config.yaml
head_dim: 96
intermediate_size: 3072
rope_theta: 23200.0
extras: ["capped logits"]
init_std_up: 0.0351
init_std_down: 0.0351
optimizer: "adam_hyperball"
learning_rate: 0.0088
beta1: 0.9
warmup_steps: 343
schedule: "wsd"
train_tokens: 985700000
Each number is 128 + 32 x the weight over its row's rms, rounded and kept within 0 to 255. Layers, rows and columns count from 0. Numbers have three digits each. The size before them is the row's rms in percent of the matrix's.

# up: layer 2 MLP up, 3072x768, rms 0.0351, rows 456-541, columns 48-95
# down: layer 2 MLP down (transposed), 3072x768, rms 0.0351, rows 456-541, columns 48-95
# gate: layer 2 MLP gate, 3072x768, rms 0.0351, rows 457-541, columns 48-95
up456 097:110053092140091115116120113132221146147095161162112203101136196137125130095136099156118115156087112156147119146150074079106176098146120131158203
down456 099:144146061115080113091112120116083145119088154085122117159117068088144136095158150074110117137091171105170136128121177153113145154161056098127184
gate457 097:150105143165111197100141184102129140071176122110110117118097160114090148131143126122143156110193160138111121111138107182110175108118159099127041
up457 101:131153173148148148082147150145174173094092128134126116123131155088153147148171161091171086162152135138122148159057149096155136122091120113149184
down457 101:147196100097141153099175194120097142094107129120141102104146108100179117107068206161165101142160170166131093115137191152153110108112087167163166
gate458 099:125153152156075097155088137113113130182122113130115027078130137090163144159127161137106089145060118038169188134091121143064094184104111140104118
up458 098:141123142098188065132178080170158199151173089092127154117175144107141184092157101071170180131189110079139125183200163083121135094119097094181116
down458 100:159142122113140082171125123171097150184110122090149139117111125126119191131140128132165141123096144143198123155106091112138157154164098133150159
gate459 091:145111095129138135139125110112151148097100094107075145120111177125125123162121189137135130116132130093185205099136155095149088137142098142118182
up459 096:095132119085165176045052108121176117133209077118155110144135119100146152142074146100097077164127128129143152108154193176054105118154082108095118
down459 097:101111121145136157065121139186147084125192146062204127094153147104073099149147140201159126121073091116122104093168124170153155130098142121094134
gate460 103:118155145119135141114150120151208102132144212122169180139144143126158090170063142152147070096175103139096131140176071142060144170105167132122109
up460 104:116141155094120064172043074117147126083105122111126094101123096121191143191152117093106131110131154152095172135058156111050114145122120117158120
down460 101:137087108159130095142140159097109146131116168155100149108158146096118084135166162137127077114202193164080117117122157153161137169148069145146088
gate461 093:144102145133098128124111083110120120080171108122121146135136117157107113162163119093096183127115105096162132144173131192111146136132091110112125
up461 094:157130105123128131170129104136159142139140133121116112074092133193132059095154107170120159106172148113096086067128116091143170148176125154149111
down461 098:155072111069162165138106155135109101078122207158097143069117099111153136122113128153118158117152105052140115148145135178104152091104110152139138
gate462 108:137151197096138087145137112176139131102134145150105091182104122134127141124080138092171106143153115156124081194150071139088164126092078139139135
up462 110:148093113129112115154110093148128122176026153141132107084161105114118109107104135132097094132116144078154163133103119087120102138140084092137135
down462 106:148132119093109146141137115172122128153109119071151119162116080157155058124075152105138177168162074143099114112142124131114117084177153108168130
gate463 095:131166099117118124104151159092093120188110138038149111119145147173076096155112116179141126107183112109097144173152119155164126123197130177106117
up463 096:180085077121146171109193111128105075149202126140148075073149135119149089043131135150099215122155108087202137075147096127146128105079144154136134
down463 098:176086076062122097095118101128150088098130162114107111076093176097155112095110158112082180144170110126179091136159152119147115143111048128112078
gate464 101:136120146092167118093130149145142114160110178104131106083134152119169154083118105145148106115192093087137124161166143091134053218203066192096143
up464 102:186170147135136095160147141136137110104088166108109148145156109107125145121195125137171124171091101087138157060200157125143151096106165095156132
down464 102:099115153153123053099127138170118137119157140122092127124129175116122177102155139147175096150107112152163158102171156115098088124140184081110117
gate465 110:140171142068136089141134116104116120149089147114125128088071153089178130100118082114132087088131048110184113117125142101098143109114085117152142
up465 109:109134114153113129141156143125111144145134182183114147135133100106118101118122130094135103172141135105133139102095123179147120120134169123123154
down465 107:122112116116120160120090084138160108180126095107113123151158110137135129103143167131125137101140117142150103132053154121170080137116097098066138
gate466 102:125131110089154086112169113113139148131154128145109148135097050123123115149141095153078110181069121077107197156101105136070146162147147147118143
up466 105:145151105087102078081144095184125179113116184122131128108104141126059124088112137097105146148110071189142186139144140149099105163117097162129122
down466 105:123117128065132132101094176168201086154105101150151108131123107155069078103112149109089121146096125175156130202144168094180139162110112079111122
gate467 107:106161185110138124112128166157130228143163117054141138122129127191094120146140111128130153138049117086115131163150124157086170110127106125183118
up467 107:146167182152107130134108146107118149173124193081125088090126052181083077128136169158148146162119139134068057086125080143087087122163121154135101
down467 107:168123156105177155129155189116179167156081207127104134112139166127104111116093187118163168159107173100111157107124109144134096173147083147152137
gate468 094:142118141151085112150074110114116111162140150136126181142151102134128152178101116193178140120151112119182079132091113155102154142104134187141113
up468 092:147094067205079132118108141156135070139139159172132145073139154122086107098099137127097149133080147134147144135174223149147155172115174121110170
down468 087:097134188123134075114063060086092130182152123119084127165140140133116117104161143155139167140121126098171171131129130120120112201141104105169105
gate469 109:106055181168105164107129144120106120156162109157159084084088135160156135173113177151124107137159109108117141159139137139099156214187136175096079
up469 107:166116153181127134110162123156110130100164128149163090159151143128081151090120089146106144106171176147148140126090105137112142142126136148142170
down469 106:172102111184111084098080077150111138109090096136145129171087130135079118116134108126153139159148113197164159136158102089132187221054137090186099
gate470 101:132174113141179153126152101123101189120168117160078091092136097103138118128113145107162145131107096106115149161145166097161140142111171148126140
up470 102:089101109149128091104114125128151117155096066143093098115164129160036084143155071108130178123117144132143109076114120128169136123145179080177124
down470 100:139028113104105102105094131139096099117113115101173099070147106160096187130157183133098094098103120089127126105130079060094142121173126100127094
gate471 101:179161159100128200091183129142063137141107131185116092091145123119125159149126093134194112096148135081128150139139078127126106083107101122171110
up471 098:098177123123140120119163160109117059142093122053103172078149195135140100127107134110074101071148121088131150166125194096075079092101156106103152
down471 098:103140111159104156156178184164063044112160110092160187149124132179087107149144114141138130093115103166167137180146126145094118149114163115123170
gate472 102:108157157186096120133197096104046146106116162128110088191145123124114088155146148156166109043127103093181100102112146108155171108065169111101121
up472 103:164134134114080122084072164136117132136090057163123076119103141141035139071149155156110094093150158121095147149111151129151142139106126136150095
down472 104:099126091103076166147091164129167052151076105174097106201117135112118183078081132118146092130114091082073117208132162173181136070170110073058142
gate473 103:180130119162135110198089156145123070105129157165088139158104173112076143152216136101103107131161111156082163084132157077099110151085103128134144
up473 102:088146092123093160137130148131119078120137112166153118122119162156102129079144135141123118104152169063120157128163115174120147114076105064160124
down473 103:114109158126089150120092120175152126152096089158126181100118103134131138147135206138096149102148156053124097164131121109088115162140192131141056
gate474 104:142071113080164124185184070102099122131102175137107149159147119079124068124149143120175163112098090121112116120080148135118138085145154203140165
up474 104:140151130052205071160149141141118121176086093104052100102062102079135131135125171115114122090103144106150084130060109120143099169071098171104156
down474 101:169115110140119142131130154102142140116112157154137113094129169158096137113114114098167092114128127088139074105118052087108179109126105121179160
gate475 100:122050164178091151110092163138111140079141117122132042045111192130136154141204195128113182135174067162103158087130130162141173111150158128123178
up475 100:172148124113186175094126120167176133139142117138132164120098083142132144135098101091142149109081103094089177117117144135136087182162102127181145
down475 102:130086170183114156087157162177137080128111101136218175137163160161118125120149129135117151103097099108091179089107159139165123135168135124111112
gate476 104:120181114113088143112122130148178164114115112102136147091195123069118089126104137159114176116131158112086118114117183194110121108133110101142092
up476 103:127112154159069105082149181154127195089156105141147085106105100203084123126166017100116093120106081188117170129144112155167171188155140116128124
down476 104:143155142079161146097124159090132132100201071134108136154142108148143158115122135183099104067079097141111120100144185118138153159070137179134137
gate477 109:084121133110102146119112146047109097146099131135102184093159092036143081165136172163122168101104152121096108162125069106163156134138186091131029
up477 109:160181120159152179107126144175054170065139155071161114076135059151125165151101139166141117168149112161101094097081138172114146153137128158141182
down477 107:073100106107111137074142121122179121127091186077172088109180154118140127128110116119142101137075160119080081081159047146127110152159175106135104
gate478 106:193079091161113163119138149108114124162108185115127087111128118142158125186119137108124110120119160085139096178130108086086148119158153145125134
up478 105:149051142112144096163185135103176073187161151118068141130167103142087142132118132136105111103162109124127100095154162132188132128135086138123114
down478 104:135135105071175128139130153163136160144132112099162162147125170142153128148104184131135064071098138098103067103083036055202148110158142124141170
gate479 101:152119128186044112172198156145170173117068143140125124079147148146154103152110109109111165137146094169131098150136077111130101192129097145104142
up479 099:129160164140132131131116175130151131096171115079126115128130106174087149218150109158154082142107128167123152087124107156161145132138162114133143
down479 099:062141201101067170060098192129114125088126147099188106097152152148117143153128133159162121170138159130172081147185133099203068088155114153093210
gate480 101:159167110108117137145140157072071109096121167147154091153120117140117183131062122128147074145113130169164184120119122161117129169107114169173160
up480 100:128127100128095126111153139140118132140095101155122122158171111192140150101114142130107137146154123169147155133150138121175088105095169096160140
down480 102:097092130158093107122131113138124124123082139106098132174155141144210098138126116096113155214081143147084148105110162097192144120137125074143094
gate481 096:116096137113117157134188147100195222103087172086133169086147098122124130116104124122132140121116115112154180119117066147115088140079185085155156
up481 094:130170108157100114155176114126137102123119135142154104151106159182115169124124122165106090092165163129137104155116068162109198096112078142139115
down481 098:091193168134174112107114140164183126139172116102161154115153152141123176100175118219100168148092143100206122077188109132172137092080083171122119
gate482 101:121095118110079180069087140147129117130055181117124124102126187097111080141149162123139075111126150182088101103181110092071181166161140187097124
up482 103:142139120157142139145108166172170137194123104085104190158165087125120153135104142154162118119077136191147075141096195107134079084125109140104096
down482 103:111139090186140191118105115146119077083124155139136124141098099118121170163159155100180136148157143086140159133100153121152139132144117182169076
gate483 102:124133160124094134096139125108076134143138058138113074109128099106150206143128088209173138071152122112143122134118144063136128120111125128156110
up483 103:129140079123144165162105063098064104158125110134148101089096147078169138157127168135137116153117133138124152192144068160099126174106175135202122
down483 100:108126090118123117091094154118147111154130135098127159141157135082158102157185173177120147106121099080117118161121135129100171151176166159124105
gate484 099:110092139149092089165125127081185091124123154147113147084166136157131146151133166181168120146172103134145105152110114131126074082118082156170089
up484 099:105078125107097169119123119096157101156093206054190159125122163100205135135137122102142114115122132080116129152073118126157136099138150142123147
down484 098:186120107144048134146153178137169143126056123101121244070124122166206159126137123116132077102122076182088181188078172152132179085117126145135092
gate485 101:167130140159094168092089172134136116108118175116107108151149126128107158143123114101087093133181101161102151127128185124127114123135142122093101
up485 101:117191083138110133109147177135119164123120100152122137093150193169152132159144171115151118098093118118152177179158122127163081115146083118059089
down485 100:164165116111089115165121152125130135166078101143163169159145142148114151230151113114072122078109149160148102091133158203193099088137109135152100
gate486 098:189082049150130165110128135127139185189172124174184104087179170105156116172118119135102119143153101139154125132140100157157164141157092155200142
up486 099:124104121129167165118118120113112151178151074135087099172070152137160072129112152034080133129182202118096117104180139076162167157118124144159175
down486 099:100150146129156165123167102124132108147148090134112123084138112112095148117100127130175103114091084125189149119094093126107062173115078136094124
gate487 101:177143096098139086173217134139126159120137093195073115120143111112060202099117126118106132171125112079147119143162139146176107207153134096112135
up487 097:117166215134141120166120107174151152054165167151143096094098164138194140064101087128152125122080164130171103180105155154111114117097133128141143
down487 098:177112132155133179117129133090145155095084152174112129120100173114152098148131168130160099142144122117148163185143087123144167118119157143154156
gate488 092:109181107117071035196101111130156180131118152143081178152151140144141128114112124155135186054149070080154133105117101128088145122075122107138134
up488 099:063143177113171144141138147118183182129162172112102089099136108119170127107168073076114122219140141157184122165160168156114123093162133156102172
down488 099:209118113122131103161092111156143073124134125117148182121152126155133087127092098135148158067145226094069108138137130109142162149103157067109127
gate489 103:106112136102108117142101127147168099149130053158093091149145100173162128146135080076102123097101130116170162189080098181129191168146137134096103
up489 100:144152158066122121056139145118158181143102161139152154060096139146098117147168083191161095174174112130094128135101070134157125078079157146122132
down489 101:160147170106153167094134095037062181153090121126134122139130145083099131101165086168135082081146178130102144142132136130142153120171146141163146
gate490 100:113149125137085126128145157162108165124111126110166077095103111127156114149069076181157109097160090117150093150152087135121086182166155168153172
up490 099:183135153165168190114126137097109176088059042095113120136139138129106190212163146098162140120142131131054114121134172115123205113136127150090139
down490 100:172134171150090129129195104158099155105099137129121142133134163095157103217122098151173167122128140137130155116170135170140171161116123081117182
gate491 098:136137130059140114129092142167126138129142135144153128087122131107119143147107161119111084089118136044105118097132119119120128194113094099058095
up491 098:064174147105094142143107125095125157097161131114110133122153135159140102191128169122146147142122138113119107157085089091135112114144047152206213
down491 102:101144158145116152139070129177119141117114120178086168149110143166104108200130153137125142139118080122191147124133132136089151115089156143101175
gate492 107:147213187177112174128102130127122149108122102122078096116147136188172218135075098174109158136155109111126150152137125149066132212090153127128117
up492 107:144153092093158137149137100081106131066118172122101088120166132128149159166082118129137146127111145110188145158120185112107144158128114073128094
down492 107:079132080145149160186135120139111098128136135095048089131117118118165134173120115152198131088132135197156120125099186140109108100198082043169162
gate493 102:071095134169087119092117124173139126121119104173146144099169130063174127140138154156148139104156172120119138176076089140090111114107108161138125
up493 102:132100142113128093135142100141125087149139123118155114091059117132106136124132122076113101112099137136089184127113121141082143085112148198138129
down493 103:140156115096120115182129166100125062069165134045131141095145122121090171184131123086139149161049141145135103090113157136119099121079157050093174
gate494 105:133167145127149080155156135156099122082073119067108108092069062055132139130145116196074116092137193084115128157074107123155152168117095129139170
up494 106:120094141173127139159125177181166107113097131151140133133181135154143110162108122069071127131153095123122142114155128128087097103108158157105102
down494 105:139077105127090192151166122117129142100122124111135103100153152209135128117085160069147132196196087128139132130157115163113128143133150101112129
gate495 104:160110178170097124131132111119125112095098180125102156128147134073096154154178107150132114162166094101091106166133070123085137156083140197119174
up495 104:147116095142094117183125134176158094150151075170128152081154105172188131101077100202138159152121148193157119147124118065096163152156154113080130
down495 098:157142177179145136153108172195122081132108116145158127116148121146116159089119169123158126123116145143073100125113085092090118143152143152109158
gate496 097:111103094153162172134129161060116135127136090125161138149076178074155152118089196139124144175120164137102160140098157134058199120100132193107147
up496 097:109103175066097114154118105153103145131185142171115091130080103044104081090112140128097127151179189154085093153124199094138167096135127173127161
down496 096:141118131146153087081108160155162167158171129135117133245084108082160144112118100072101116181116131200129171166112151148118143149139097115134143
gate497 095:174099136148133169108182093126127162109197096083133079135136101146106128112123157102098161193150145134114130100158156135131174108176109138153106
up497 090:119108089106136154131142153099145122144057158170139172123156115076116131154173105166121101117116137124151113164162098117146069091080104085160120
down497 095:169177125147149125173135159151134125105106166193104147110138109046114136106149145104135108097161160094217136117163137154128177121140163099167112
gate498 095:159134093137100129135164208129107160119119148141139097077172073102124131189163111118137120145127112118131130144120112089084142096099142104173162
up498 094:142101186169147133129131129109097117132144139094090108136128117117091132191074127085147126109108170106182161104096115152179149074139108169120114
down498 095:134126146108138151133187069097098130062175139166102150119107156141144161161069157101130165102173164127175151127146111135157133124144078185163137
gate499 089:122127102177064141130106094130152123115186116063169130112118115170175177158134139117175169168149102131154179152126136119100128144103135138148062
up499 093:132139182121189133087161138121153154137105156126102106162093114096156103123072128142174122102154130144114099137171107132192176128150143132113092
down499 091:088124135172114136090106145175106097165122104127135167175110160145124146131161160156177175163108118112143118108154118130157089083108117177092150
gate500 101:130144108054101107095111143157085155081133143162130121136160136173150130119188124114085096115154130117167153117111146118129126155162128138156130
up500 104:184067172170154120132121155075160121137104231109124105092083122104084202162113138157148072108206110138150171136110154150164132148081150121094137
down500 105:166079082094138088106129123138115104161126142128134129106073076105050177142181169150170101124082094172130065157126151178107130117151127082146080
gate501 096:109189157111153157037147098090138141130065082081130178159141126119130097115171168139094183098146143118139109136114077122117057085135132051064133
up501 099:176094067120141165185125111164209148137101174118185154092213165109135105122114141172138164167050139101093129099120121112109077182102118134138109
down501 098:139170115112128146136166133090158181110091123139120089094147158159115150167100050232106143126091099123132095126101101160120158180099159178129153
gate502 111:111141135105107094109103117129120099164111138149140125163133111147149099101172127125213095194125057181141122139135176059114165109128115142182107
up502 111:164120149113169133119123107162127128094059124081151120100113125109112132127200109152181147139117009119157158174152117125085159116108085153176134
down502 100:130104061168135108135137126124156139154179173187127118152139190141137157114083147114081127143130207152120134082097106150155067094162148120108125
gate503 098:095142153141076117134117124095115170108170169129236094106155097190171135160110135142153159066096084165107084137140090120130145147131142126123176
up503 102:108116123147077097090134122126125147180160132097162166102159107086128087137123140122099145117110091115091094204109127159155128168222155084130072
down503 103:140122121172107075083099172144131109112124166133144148128129099120099110156151137125086143121093115085129036158147169147105132147102155085159119
gate504 103:172163115104104127088124157142113130109122160072157151122082143114126108158129088102139079067091090100120180092089104109155089129149154103124104
up504 102:125104100160097128179133098160091166096108126116119110141142180121188155172111133156194089117141186113104114100136180090092116130127140092149169
down504 103:119101157193147077125145117092100160185099126096129066122156131125078090152088098129138068113165111116096145149088075072058115097117067089124174
gate505 104:129152163137087107177135171182095163120122131118114099102150084096128150146212087144119129155189140145142090081139107153074171158108156172107136
up505 099:133139172124137119144135157125101212099090137175105095090122167123131129088160156147173108059162108056178143174132095122076121147100088121110172
down505 101:084118097131190133115109151094138153097111173207136090216152155120105122099136126110219136167136136096106096185078179077119095124102127095164170
gate506 100:173157128136155144142170148114088121123152118127131074123199180148177164190103104192161108146131136164074126150083126095042120140126110157132140
up506 102:100056149124169085191139133065069059119118120138020162169153136104125088155107103124183098072103140135118152121132093189185074124127134116115210
down506 102:099141103107157118097129141115131187148143128090112119144131103086127130067151185193113072134145104121121152119103131125189147129093077119115139
gate507 096:157150192061145157086159183151153065139131166141141063122130073109065119111121081162119110137178119107118169118159061128149126199176119120076114
up507 099:132139117096111173126144157133205143100126082094079142065076133080163121096125114121110095091089131131150170153097144116129140170115172079176113
down507 095:125138105087125126170104079123130145093103149110152161109102144133242115115164111116180111158107172080181147182093109141091127122127149107128168
gate508 097:160106114098116160146110118131143090098083171112150101088095137112114113131113120113186082149105143047092140152043127102172141123100116119118134
up508 098:091123193148094122098098090149108114112199101114173105120159070079071160097142142107084238155101128181149109143130127093119146116153167161139116
down508 097:108149136120096126186081070140161108159103111119133145110138137118093148127125185089153144170176128104069127170106143153121117180081172125148088
gate509 109:095131155092082152099143153116112121181161097184124147102129163136136093121123110153181087121127160109108085152157091117162114114206174087072121
up509 112:151091115120059146125124139144115064156156136114106149141110106128167196092121100145140120157122151138103075036158097161111148147095124176184180
down509 110:138133182130090157136145121185182149136171114108122145120158137138140104138178138123127169187143131142130139144163091138138140122120133105100084
gate510 104:131131198148121186162180133121123122159112190138135120112108086114097148128152111112126083128171114150181181128132159159115193171177085152145193
up510 105:057093084186058134198141045132094107156115148129071115134118083099180096089104101087152154170160123104120087197132143156114165152077124159124150
down510 105:122176183137159154130108031093133190119123168145146158077154093115156075112184090189095120099129075138154115102146101115092183078108130108153157
gate511 096:122106132143150176177190184091129164183181139087092131167128079127141179140136106141181098096163126165140117096182086197116189105169147077080086
up511 094:142134151168130135165100154158113135098133111126171139110158116131142154100090091164207109165114138150150125149110155137112087143143091137128163
down511 095:153150066121151154119177197114131123173129106102103186153166120110120075090108157134124085082158106103121044126148101078140114145074107095100114
gate512 098:186090183130079106138131165152164145149120127106128135124139113149136188178170121112143200103181119162082116134123127143160109140111174122116164
up512 096:122126156118129110161191138060145115170217139125127098159179161164096114149126050121166116151172117148150061080106091074088141060109155108107115
down512 099:124134132166152125132203129047134133110184127088082098109111158098118124133126126137130093124165126126081146127109083098146155117140127101104166
gate513 104:167205135155160119088125111155113135158153144078125100114072127090140169132101129178118105125120093158146129132147110171107154186159167150138151
up513 101:156095122102143140110138105161190153147137168167230118062148132129136119202068146099107104126130119108138174169202161126173158152111148185156112
down513 102:140064153163143169131117049124150108113077156153192121078153179203179206166115138125099131144131115091117134081163142136114088114078158143067106
gate514 100:165127113097155185122086129117088080136142171124068141132174116149137156084115165111138108156083081157131100143119111096119195194092125152132120
up514 097:084083107123157149133130120122113127168090170127195133132106111120070066123074130099104133087191158136119140130092175176194116132115086100133128
down514 101:117101116134069074115126128078092178109201086140084059164150085129110112148138113125114140141157173079132170154104115193121086113143119157126131
gate515 095:055156145075076088160119139052092149135146108130156110133097081138112196125095142163092088097143134104133156114138105152102124162123114146080149
up515 096:110141147088081086158146158117147106157156141135107110119080117175098116098142119145042138131105133086115148136170082090159067108148160130145093
down515 100:130135083069142118134068160121127169113153096135115122094085137137098140168127149111103166100155078118074101153132153115125058102120120147165078
gate516 096:152103146098118157088186151160147154149154185109156110111119090143149128163124134142070178173135097118155057063138109158143157116180183028137102
up516 100:168141135103150109121088135134106138111147095105127079099144113117166177161107163111146168121150104170125117179113118121117131130112054184078125
down516 101:085157110177148176143160139174144110141117176106134123109144119103184158183115155125123138163092196119142110121061079117092160133177146163138185
gate517 101:154165131129121125120150146118091088100129124146147072075078181124109168130080160120148061161105131147151124075104191163141170199043152158075143
up517 098:051149168142092141148145151170122140093195136151158124125143110175158129123124078177115140115098116123119134113061146184136123147144121083125083
down517 098:099136133123122091097168114156112141103127165108116138111168149129153140117123145159056083161133094103150114117107086060121106141055110146134145
gate518 100:142174151128113145114126093134124077166116137192176128122129145206184074152135148133144131089189129000108165124174080093081100100154125158065154
up518 103:051182132152129064131143155200062127139153176154122105082080143136161142136095109127129095197118169124160123124135129110125119108135098094119102
down518 102:099136132118163085125114138170038096095101166141138092146141088134100142136126069149126100199162147100161149135112150153051098192085118089167083
gate519 107:182192149150123098123151114149146121134224198091149141102115091121115102139106152102142047193138074093127116119135048149179154215139126142161142
up519 111:087191145154086064095111087140113127191109087128050111214093155188059109113128142170109109134135105219101136112123146104154117099146093153081132
down519 105:132140136112129182134098113091138126134146117132100153118133107167085146146128149136136121094127160078108127110097132114160171113109136146158120
gate520 099:118133176175129178151133166150184136105140103104147188101093158158128158114228126107184130112163126176091139103156122100088141082146198109070159
up520 099:138128142130146138133158134188095062111128098094047080118087139143073081148154135143104135104111127095140116180120149117180125102154124121108114
down520 099:115126156109117132177111171112143139166099067093086109128146068084112192090136144146082126173174076130125143096119131042209130122127131086140137
gate521 102:146102148108169150146105178105205147094142134072150149114118126076115149140158128120128166136128149114092167090163102125109201094048122094072149
up521 102:164097175141085143206096136116110118107115151043113170127093130149126143100085128128133089120105142093148181113138147154119158147112145141153132
down521 101:111159115124081110126175145134201156098136138135121113162121124116082108122191079126099181128149158191124104133198129107132070176117144102140145
gate522 104:145182146014136181143153161122103192106138088135119122079176050128115146119127124142111139175140151077123110086173136150095125174155174093095154
up522 099:079142102089148134117100130152112212168133177135132135156066149250108095124132214122103107074145147093134125134102121115150175119108168076124186
down522 099:104167095147170140085125161126104154099129189121193120114126146168100172092143095142172121143151105101149140115093179128167086151094168171149153
gate523 091:115171073149169086070140141180151098150114095131108166214166116200123160071077080168156066174127092140092163153147100126174185136097097136114101
up523 094:103107083129140143059153196149120075109154083128129086152195065169161135095099098135160147165075104136131158120176121136157162123122108108157107
down523 091:123098123171121088138132125158148032167137176130092150139100140111131107117074107150149104173138062179138152120172149127125160158086130131118085
gate524 101:111141220148139084095086145096058146123138104165129126101169083153156125160134128151158073066096156066113132172167080103111127104193169112121104
up524 103:179206097174118130167152112204129153111133116087139140067172117114110124112117127169082144152137149149079126121178097108140163127144115118164092
down524 103:133135124136160104173132141160128104135119143171133118114096147118131099085142051189126168155167158160134130099141141112100150131136123192138131
gate525 091:104151112096116181129151148108155154060165161155137120120109097173079184133166105155128106068138113131090112173124112109117140160170170128132055
up525 095:095178146124129072150139077166119122126103138102094140170102090069117132156143120145170110092190097102089146143128083106133161111048142114141155
down525 093:142147111169125102118104112165141131117152087131079113121108115102117112087126136070112156085160091083157109085151154122065150123120191130097099
gate526 101:178132184081149161151176160116106133083135094095122103101138092102136170151105108113131113151137102088184115157132116183080140169145132161119123
up526 102:086128108125117135133097092103092139151118201156110115162207073122155139125157162120145116219063104133106127066147131073102155121154128109162152
down526 102:155182077121130104151160096117069086155153129088090081158137104109149122163066210122141153124099133156134151144140120131115176118119112132174200
gate527 091:117159093100113099147112110097117142119070113137136112053163112145173143123117155063138135133135111130112114120178160173118137114108137083114129
up527 094:147122190122116145232138125072106149150145169138170123090141153128138119153112150116145143090221152085128132104162120072166143142151119141131125
down527 095:171101154079194094109100121127128140171122128101126127145114110144125168089065123208099127173166150168153129138182145116100135124111095158143120
gate528 096:171101103105161170124146086119157125138180110140190125136134182159132148077086164183099113098141151144090125099145110164099180135094110137118090
up528 097:157142174100140117173101142092121111201121103113118171076102139113168177111085117135149120095156119161087153063166116177115151155121082118181178
down528 096:144107094190151100139155077209160133172146127115161107137114081144130115088180054121120150135147145086172152105124134129108111150105129213115162
gate529 094:164099127123084125105127107139117113150145107115104130113071143143139174197144074156150117116135139152144105107089114123166061130080132164111114
up529 093:043183135075145150073082129131150079121118122087136130120090097119060204200103098140154119118126124146091088078134098117123177140114149074125061
down529 094:114134108127167176093108173117094134135134127112126137162087132104109177155089153127097198122143161146111113075139086123190154098141113107154082
gate530 102:146148114094140135100100170101110197156160152100108141080148132121163108133166153137121163151130115125108155072112143097081138150134177119114141
up530 096:094114149170144098106184054209106098162125145143111110131077147115096183156090109121121109146098138141165145150134130143171107118144113106165110
down530 096:128105154114225163116051096154181111169094196172114137119135131140143143164113185081096144145132164107155148133122127172167167173130075124138122
gate531 096:111132108160111117061066167113131138098124171106141094149093190122122131143088102174167183143087141107104054130111106144132097192127101130066115
up531 096:137087114084127132145210084105093153141117088157099112055169141149118041168110153092140102059186144129159171167155197125095128087175119175198157
down531 100:100141154106132143133164090105067181174185157177159152122210145102080073178124161119082077074183134155106078098104111106120132130120116194175092
gate532 102:176122182127081151133110078153098077145174139079118147069120145098136034181117129107126105085143100168152095093123170123069101129077189150142159
up532 101:141114111197121114108167086128070099119111156132143123159128112056162062102102104151123088169125127104107167082120125113129173146106084098121108
down532 103:161127171227107094134136094068065066126224191124088136104156127100152114084100121148111134103110155124102174135141138102050127106162127093131084
gate533 104:128145193112100101136116134140142126143093127090131107112096100130137134150135127120090097186103120106090128158120128195142127114170081129134136
up533 108:078083140094126152123138046125128151109067086114126139110111132159110092110123129161183112105138116059103141104139116169098012116103141135123124
down533 108:130074132078175145155136158079109090062159122151156138110077167149133146161126073161105150136121117095189094087096103139104141119128153190116105
gate534 094:123129105130188156144140113135118088156137137144121088069119143132131120169172135164139109048167097117142076160111103187140128113181116119200130
up534 093:093121126097135137163164113167102140134133096155111150120185202117142104135200128163136108109147093151109114094120078138076104134136137082093087
down534 098:102114090104106136164131139168135123118116023180116157128106151136171106119188149152085129120141102164157167115135105129110029141157115047081117
gate535 095:208087061060135133116158123134092146150136124127127084111186110137082108084120128136093139094130151101157152114144134127122116145103163129108106
up535 102:082196161104129194107100170145139148151118155129140124129129113093115128129103102137146114123141164124077115103070124189149139156118036092171104
down535 102:133092139151131165092082135166107169112099115129140176149126156175143163116202070113162122091126151131117143071084113189108128185116163136189125
gate536 095:093174172112176161110142105127133175231140111164141110157160129113084122132157133111122176160113149123075147135196120148159155146151122127146112
up536 098:102109159125095110103109129125144158121165119119072145154120146151141093069110150202146167117107158145158142150150109167114129151210104106118144
down536 099:146061067094064072183117141087185053050115190110121186093127141197120143108093181129112116132165129132144138149143118159130095158162153133170098
gate537 105:109104171166108168139069166127075142140143117147119100162136149124119117148171096153129105140148098137073128161102108139142132215164134181045143
up537 106:130157101139135122116086124152159124068106144110152103115090119147086153146133179134141123150142110127108079125164111145066106138173163101125068
down537 105:130055093160136095072095142146167126125111103137131138056097125154138113120083160123089123086106152124110141138164109138110177194073155147112125
gate538 099:148096125084114120077148163095140067155121147176204102124144166088122131166123124134097105148153141153096157135112118094110083140115139165081173
up538 097:127157146136106078148120181134151126220128113137124112153141121138074059134153149156118112118173136082093206089108135143176128062107128125132123
down538 100:160164190099114145132183155145141183144153130120096125130125147099160141155177160177117123143188072084121140103067101146183142070128123138151118
gate539 101:184064102064092147109104167189174135139098098145169148084101128076171170135110116110134073066129179123145137164127103098107087141110125122138153
up539 102:122074184102172196082097131108172112114114179070127142160194163162124088123080091117156199130214125187160145098144158108113127141086153154076113
down539 103:085111162139120184129113082118147119184118200128105156151173099164128126142091091102100140150147115160099069085146088071117114145107127088084119
gate540 104:125110191123155185102156167126128121184141149131117093133097113081163134113168177142139150081112119138110158129155075187167141167162092139114170
up540 101:119144099136114137097168123089179079175130138192168191052177127121165103150092097138116120101140126169164154117140149084145157129128115118123097
down540 101:104120105169085141148159117150157093175141102109127095060084171134152157156124158114117134103193140168107093095097114166158130131108144171150137
gate541 099:162185133143120175177153123065130165137130127089203065123065142062165174164078144119136115140151177124096170118145107144109152191114073204105100
up541 092:089128162095194130105117141101109079118126104145091163083167089163224130184175149153147151085083153081115114118141101046120118147195116147196174
down541 096:051145155120145105148107121097129105120108148074122108081132138167163134122156167169136149059151108077153132150119083100068127136131168090131123